Each number is 50 + 15 x the weight over its row's rms, rounded and kept within 0 to 99. Layers, rows and columns count from 0. The size before them is the row's rms in percent of the matrix's.

# layer 13 MLP down, 192x448, rms 0.0415, rows 114-171, columns 112-167
099:46 27 59 67 56 45 50 49 32 38 58 61 67 48 57 33 42 43 67 59 83 49 39 28 59 43 27 61 47 44 45 48 63 43 54 45 53 41 64 80 39 23 80 48 57 81 35 43 37 36 15 50 33 53 36 61
099:29 36 41 76 56 27 66 34 43 57 27 65 34 42 42 35 51 67 41 52 64 32 30 43 66 60 55 30 40 71 33 55 67 64 28 65 37 41 53 46 27 40 40 48 62 49 64 25 37 40 47 42 38 61 55 51
094:99 48 38 49 59 56 50 41 45 31 61 56 38 42 69 41 39 35 59 43 51 44 25 31 59 74 58 61 56 53 50 64 46 62 69 28 79 56 50 31 65 62 24 57 61 44 59 80 59 45 76 41 41 37 45 78
095:74 59 50 62 52 74 42 56 88 55 66 52 47 63 37 55 31 52 29 76 37 44 72 57 62 48 53 53 72 31 62 79 68 40 56 55 14 71 60 23 51 62 51 55 26 17 37 35 64 39 60 84 53 48 56 62
098:44 46 59 57 44 73 39 84 29 58 65 25 52 96 62 32 62 39 37 74 58 43 36 65 38 75 56 44 66 24 63 61 63 71 64 68 67 69 72 25 50 44 43 39 48 58 59 40 26 47 32 35 17 52 07 38
094:21 40 60 40 55 45 54 44 47 39 49 56 49 57 22 45 24 53 49 49 61 37 56 27 40 71 44 18 48 54 51 25 58 57 21 56 65 27 73 71 73 37 59 48 47 31 69 57 58 58 40 66 41 41 49 34
100:46 29 41 73 32 57 46 82 62 41 30 31 21 45 39 39 58 44 78 83 50 63 36 45 60 69 37 75 55 43 76 37 40 58 44 71 63 49 39 49 47 30 40 43 55 68 54 47 11 82 53 49 60 54 54 49
096:59 20 37 62 26 48 67 53 65 52 45 80 41 40 46 83 72 55 25 40 49 58 15 60 33 52 90 74 53 32 37 64 59 47 59 54 71 28 25 60 48 57 62 58 54 58 74 72 31 52 26 61 60 62 39 38
094:23 60 74 50 48 81 66 54 21 57 60 50 55 41 56 52 51 47 50 56 76 54 56 63 53 44 50 71 71 54 38 49 60 44 67 61 65 38 60 90 30 42 53 82 75 59 45 44 81 50 55 49 47 80 34 60
098:48 63 42 13 52 37 48 42 21 37 38 66 39 47 15 59 44 42 48 61 39 46 59 47 64 60 56 83 61 29 54 74 36 53 66 45 66 69 40 34 45 29 32 54 46 65 83 15 58 61 62 49 50 45 60 72
097:51 44 58 66 61 40 50 42 47 28 57 53 61 80 39 44 59 59 16 72 31 81 70 57 53 54 40 72 75 56 29 53 67 73 54 69 73 33 56 36 65 77 68 46 48 66 28 40 30 24 62 54 38 81 37 22
110:49 73 55 50 50 44 33 54 35 34 42 45 37 62 24 51 47 57 21 37 50 38 58 42 67 54 21 49 36 59 36 27 42 40 42 48 42 44 20 50 16 40 53 38 64 23 64 40 45 77 51 41 59 51 78 59
100:74 31 65 31 54 33 31 47 36 12 34 71 51 56 72 67 42 55 44 46 62 54 58 50 59 58 36 67 48 24 70 41 56 56 54 26 85 20 36 76 36 52 40 60 68 57 65 32 20 32 59 54 47 61 56 42
094:27 44 35 31 69 57 32 46 52 38 43 38 69 75 29 60 57 79 55 40 24 59 40 69 28 23 63 55 31 34 00 27 51 44 54 53 46 56 68 51 56 68 83 66 30 86 51 59 41 54 36 27 49 55 47 53
096:37 38 48 37 44 51 42 67 62 49 48 45 64 15 59 51 50 34 87 50 43 52 43 22 46 61 44 51 48 69 30 54 48 54 50 62 60 49 61 37 62 61 48 58 26 24 30 39 60 51 65 47 31 58 72 81
098:40 37 27 47 32 55 53 70 57 79 30 43 64 26 71 51 57 58 17 65 68 58 64 70 43 74 32 31 32 24 51 35 74 28 45 63 29 52 38 47 31 44 73 63 70 49 58 49 30 45 43 64 42 70 63 43
092:50 57 73 34 72 34 58 49 20 37 39 52 45 46 27 57 38 68 69 40 41 68 67 40 52 57 42 46 44 31 33 71 63 56 60 29 42 38 68 54 69 36 57 62 52 43 68 72 32 81 40 38 49 29 58 30
098:51 41 58 58 48 14 88 82 35 34 52 58 58 75 71 52 54 60 50 55 56 37 49 40 50 47 48 72 62 79 50 24 25 56 67 58 58 86 47 54 46 60 59 51 65 63 58 23 33 59 56 53 41 59 46 61
097:50 85 52 45 73 25 42 38 39 47 50 59 45 51 26 84 18 40 82 31 75 53 44 49 40 53 57 43 57 70 41 33 72 45 51 50 39 49 77 64 37 71 36 41 42 36 68 69 42 44 71 59 68 61 39 18
100:60 23 61 30 38 39 33 52 54 55 46 54 23 15 47 15 34 53 33 45 70 58 45 34 48 54 52 68 45 71 32 37 72 75 33 28 42 56 78 41 56 56 63 63 47 80 57 48 41 32 41 48 55 34 40 45
095:75 49 45 08 57 50 45 64 47 48 47 24 69 56 37 56 64 51 44 64 45 30 93 34 59 11 72 51 07 48 45 76 55 77 45 58 50 32 54 46 49 75 33 56 52 50 35 36 30 19 31 38 62 70 58 44
100:57 44 64 48 38 39 10 43 12 29 60 36 28 44 42 81 57 59 58 64 50 17 59 30 44 41 47 59 37 51 59 42 22 37 52 24 43 43 66 46 29 53 47 40 42 31 43 52 54 47 39 30 43 59 64 53
096:44 32 28 23 58 51 71 79 51 64 64 50 42 65 26 40 65 64 53 43 43 53 47 61 51 28 39 79 39 50 56 57 45 54 64 38 76 48 38 64 58 61 57 66 66 51 60 41 46 32 27 29 54 54 45 35
094:61 48 52 33 38 57 35 67 32 45 36 45 51 77 29 30 38 52 49 65 61 62 88 35 37 80 44 33 38 55 23 54 30 50 57 45 33 61 62 45 67 41 50 37 42 63 41 43 47 37 62 83 42 39 46 55
099:52 41 45 70 44 84 43 67 64 51 49 50 37 46 70 49 76 39 44 60 76 49 34 35 57 48 62 63 64 51 67 53 34 61 41 55 55 71 20 63 34 41 45 49 33 64 42 51 62 62 53 59 48 51 19 45
101:35 66 22 75 60 46 44 59 26 29 29 23 38 31 62 51 44 62 44 25 52 38 55 64 46 53 44 51 54 54 37 49 52 55 64 44 46 38 46 51 30 46 83 56 62 57 56 34 22 47 59 21 33 58 69 46
101:52 60 39 36 59 31 68 58 58 23 46 69 21 34 61 56 49 63 79 63 51 72 50 56 56 38 56 74 47 51 51 28 37 69 20 53 33 47 78 49 55 38 47 40 45 32 38 48 02 67 79 61 45 20 39 32
105:40 34 39 24 31 45 42 65 60 44 61 78 41 47 76 44 51 46 51 51 33 41 62 56 46 47 53 21 34 55 54 23 43 53 67 50 45 59 47 91 75 34 55 51 43 57 88 61 31 54 59 61 50 65 42 69
100:59 61 42 56 51 35 61 75 57 70 53 31 51 62 65 21 55 69 42 63 67 63 32 59 39 67 19 35 59 47 60 13 56 33 40 22 37 57 67 56 67 66 47 38 40 30 35 45 54 76 53 54 36 36 46 32
100:42 51 54 73 57 63 50 59 56 46 35 68 41 60 77 59 39 56 43 29 49 43 43 41 87 30 55 54 47 52 60 41 63 60 49 30 65 26 47 24 51 65 48 43 57 39 62 36 31 64 61 48 43 59 72 51
093:46 66 71 27 52 66 74 38 85 52 65 62 64 47 50 67 74 44 57 44 46 53 58 52 37 63 54 43 25 81 51 56 68 53 51 85 79 53 35 55 58 30 43 60 36 42 34 38 17 48 17 48 58 62 63 63
101:57 55 86 22 42 74 31 67 67 67 63 41 33 37 65 61 46 64 50 20 39 68 41 20 53 60 55 41 42 36 55 45 60 30 47 58 39 72 50 32 52 32 60 73 62 51 45 42 85 43 63 44 51 81 34 44
101:66 22 45 52 32 52 50 36 54 47 43 70 32 63 39 44 39 18 45 50 34 48 57 38 65 54 31 19 53 58 54 56 49 51 60 45 63 18 58 46 48 51 88 63 47 75 63 35 56 66 64 29 62 46 44 66
098:68 44 50 31 63 48 89 55 74 57 36 72 33 66 42 60 70 43 43 27 68 37 61 65 26 43 60 73 71 31 46 60 36 30 72 40 40 59 39 46 45 77 39 58 33 25 65 45 49 57 09 54 51 45 74 59
108:42 61 28 36 65 41 53 67 46 64 60 49 59 65 49 64 55 60 53 34 48 44 53 49 35 67 71 24 41 34 51 43 74 37 49 48 57 55 24 32 47 29 33 29 68 54 38 47 41 50 57 27 64 63 37 44
095:72 83 57 34 38 36 44 50 68 65 47 72 36 34 75 51 55 32 61 55 41 44 45 28 57 71 62 05 16 51 26 52 51 14 51 51 76 61 75 45 63 76 48 40 54 69 51 70 42 54 22 60 56 35 22 38
093:40 39 44 52 57 34 68 79 60 49 33 23 70 56 43 61 42 60 55 48 42 69 35 63 56 55 47 55 51 38 41 66 64 78 52 43 47 63 69 48 48 40 58 44 75 86 62 62 55 47 32 36 66 75 70 70
099:37 61 43 62 63 48 48 50 24 43 29 72 63 64 56 62 19 66 49 54 62 53 75 50 31 37 60 43 68 29 59 63 37 37 59 40 59 57 56 42 50 33 54 27 41 70 61 52 40 53 43 47 56 58 24 56
107:53 55 41 58 27 49 42 50 57 51 82 32 64 45 50 38 39 56 39 28 34 49 59 67 48 56 51 70 41 41 72 43 31 35 84 58 32 50 55 67 46 53 68 63 52 81 66 35 40 69 36 54 50 69 42 46
089:57 83 45 33 44 32 50 40 44 49 37 23 58 74 41 58 57 67 85 47 48 33 51 16 41 74 45 56 72 36 70 34 39 49 63 70 29 58 51 79 72 24 33 44 60 44 64 49 48 49 44 57 49 42 53 32
099:57 36 44 64 71 01 23 58 68 44 62 53 52 20 55 47 63 55 60 54 23 34 52 30 29 75 75 56 23 45 65 55 69 59 45 30 55 40 35 88 43 77 54 65 55 51 62 58 18 68 75 44 47 10 39 51
092:41 42 33 44 56 60 45 56 63 61 68 31 59 43 69 54 37 62 49 24 53 58 29 52 51 54 39 58 31 61 78 50 45 39 06 96 49 58 65 69 40 73 60 52 55 54 55 42 46 49 71 33 72 69 54 65
098:15 50 28 66 54 63 38 68 84 46 60 53 52 46 78 34 45 77 15 53 86 70 36 85 22 52 47 60 40 30 28 72 60 40 59 46 48 63 64 44 65 45 44 55 76 55 30 52 38 52 43 69 55 55 52 68
101:55 28 51 48 17 31 57 60 64 50 74 77 37 53 52 47 52 67 53 28 64 21 40 39 74 26 49 60 60 58 41 64 43 65 32 55 26 49 44 58 59 35 52 58 39 66 44 32 38 75 77 14 70 60 46 66
098:38 51 52 52 36 42 31 14 68 39 49 50 50 47 49 32 26 53 44 50 50 68 32 55 51 67 65 54 36 51 81 56 57 71 53 20 62 45 49 48 21 36 41 56 79 46 36 62 72 65 37 33 62 62 28 56
109:44 38 70 45 69 31 60 44 37 63 65 53 56 21 28 35 56 72 59 52 47 61 60 30 48 54 60 36 46 89 52 37 69 42 48 22 51 60 75 61 67 44 35 60 36 69 48 70 57 45 61 54 49 69 49 58
105:53 56 49 64 28 50 52 71 60 68 42 56 70 59 69 56 48 38 16 34 67 44 70 50 56 43 41 47 50 24 36 37 69 50 50 34 70 47 50 71 41 48 39 61 30 57 51 37 53 90 30 55 31 43 71 56
093:57 61 33 75 59 55 76 70 50 46 46 30 62 35 42 67 70 50 30 32 71 51 71 77 56 50 46 57 59 46 29 46 36 44 51 55 34 54 75 57 43 57 50 53 31 67 59 80 49 56 56 57 39 50 59 68
093:65 48 61 36 64 42 53 39 27 54 69 41 48 53 49 38 43 81 34 29 38 63 69 64 57 68 53 39 58 70 15 53 52 19 55 38 74 48 32 02 36 58 57 30 54 74 45 68 46 55 84 68 56 29 30 51
098:46 67 44 43 34 46 15 59 71 46 54 43 42 65 39 48 53 64 37 62 40 59 43 47 37 66 26 24 82 69 33 58 44 66 37 46 51 34 41 62 38 44 66 40 78 91 23 58 51 40 60 36 33 41 43 21
096:29 49 62 39 53 73 62 42 62 58 58 31 30 63 61 55 52 47 51 46 53 67 46 47 52 28 33 71 51 39 59 70 73 76 56 51 54 67 33 55 51 53 66 40 46 34 55 36 86 69 36 64 12 38 63 62
098:24 42 64 52 54 71 72 73 54 38 50 30 71 26 58 55 48 37 55 65 61 52 65 44 47 51 78 41 35 36 48 63 37 43 48 68 65 41 58 34 55 58 51 45 41 57 74 71 50 60 41 41 72 53 58 22
092:67 68 58 13 28 58 38 69 45 09 25 51 80 38 49 41 59 77 37 49 28 70 54 65 64 61 62 47 50 68 61 78 35 44 29 70 33 90 47 45 51 36 53 47 65 45 26 44 38 64 59 49 54 58 44 52
099:50 51 73 35 46 27 60 45 58 61 54 54 32 51 37 72 52 40 70 52 65 81 60 50 45 37 87 57 60 62 49 35 59 55 48 48 44 77 56 57 42 58 42 70 49 53 65 46 53 80 41 51 51 42 54 39
097:36 55 37 35 65 40 91 44 52 51 33 22 56 67 69 35 56 56 32 35 57 53 63 52 35 44 46 52 61 33 50 58 64 45 47 65 51 41 77 54 42 38 57 69 35 52 65 53 42 44 48 52 65 28 43 39
097:71 42 60 63 72 57 50 63 68 31 58 37 62 56 58 23 33 18 28 70 20 46 47 43 82 78 73 52 79 55 43 59 22 37 46 12 47 50 52 46 45 69 35 29 60 45 61 71 63 30 74 54 62 65 38 48
101:64 62 74 50 66 75 20 51 55 54 61 59 49 58 36 38 37 67 51 58 59 45 45 42 57 54 41 38 50 48 33 55 62 23 60 41 52 59 51 42 47 29 49 44 37 40 59 40 55 48 72 36 61 48 41 54
094:53 95 40 61 46 35 23 68 55 31 34 66 59 53 48 37 75 49 60 70 56 37 56 62 46 43 80 46 68 42 60 35 55 56 72 55 72 61 36 72 51 45 57 66 61 34 39 57 36 42 51 44 31 31 26 38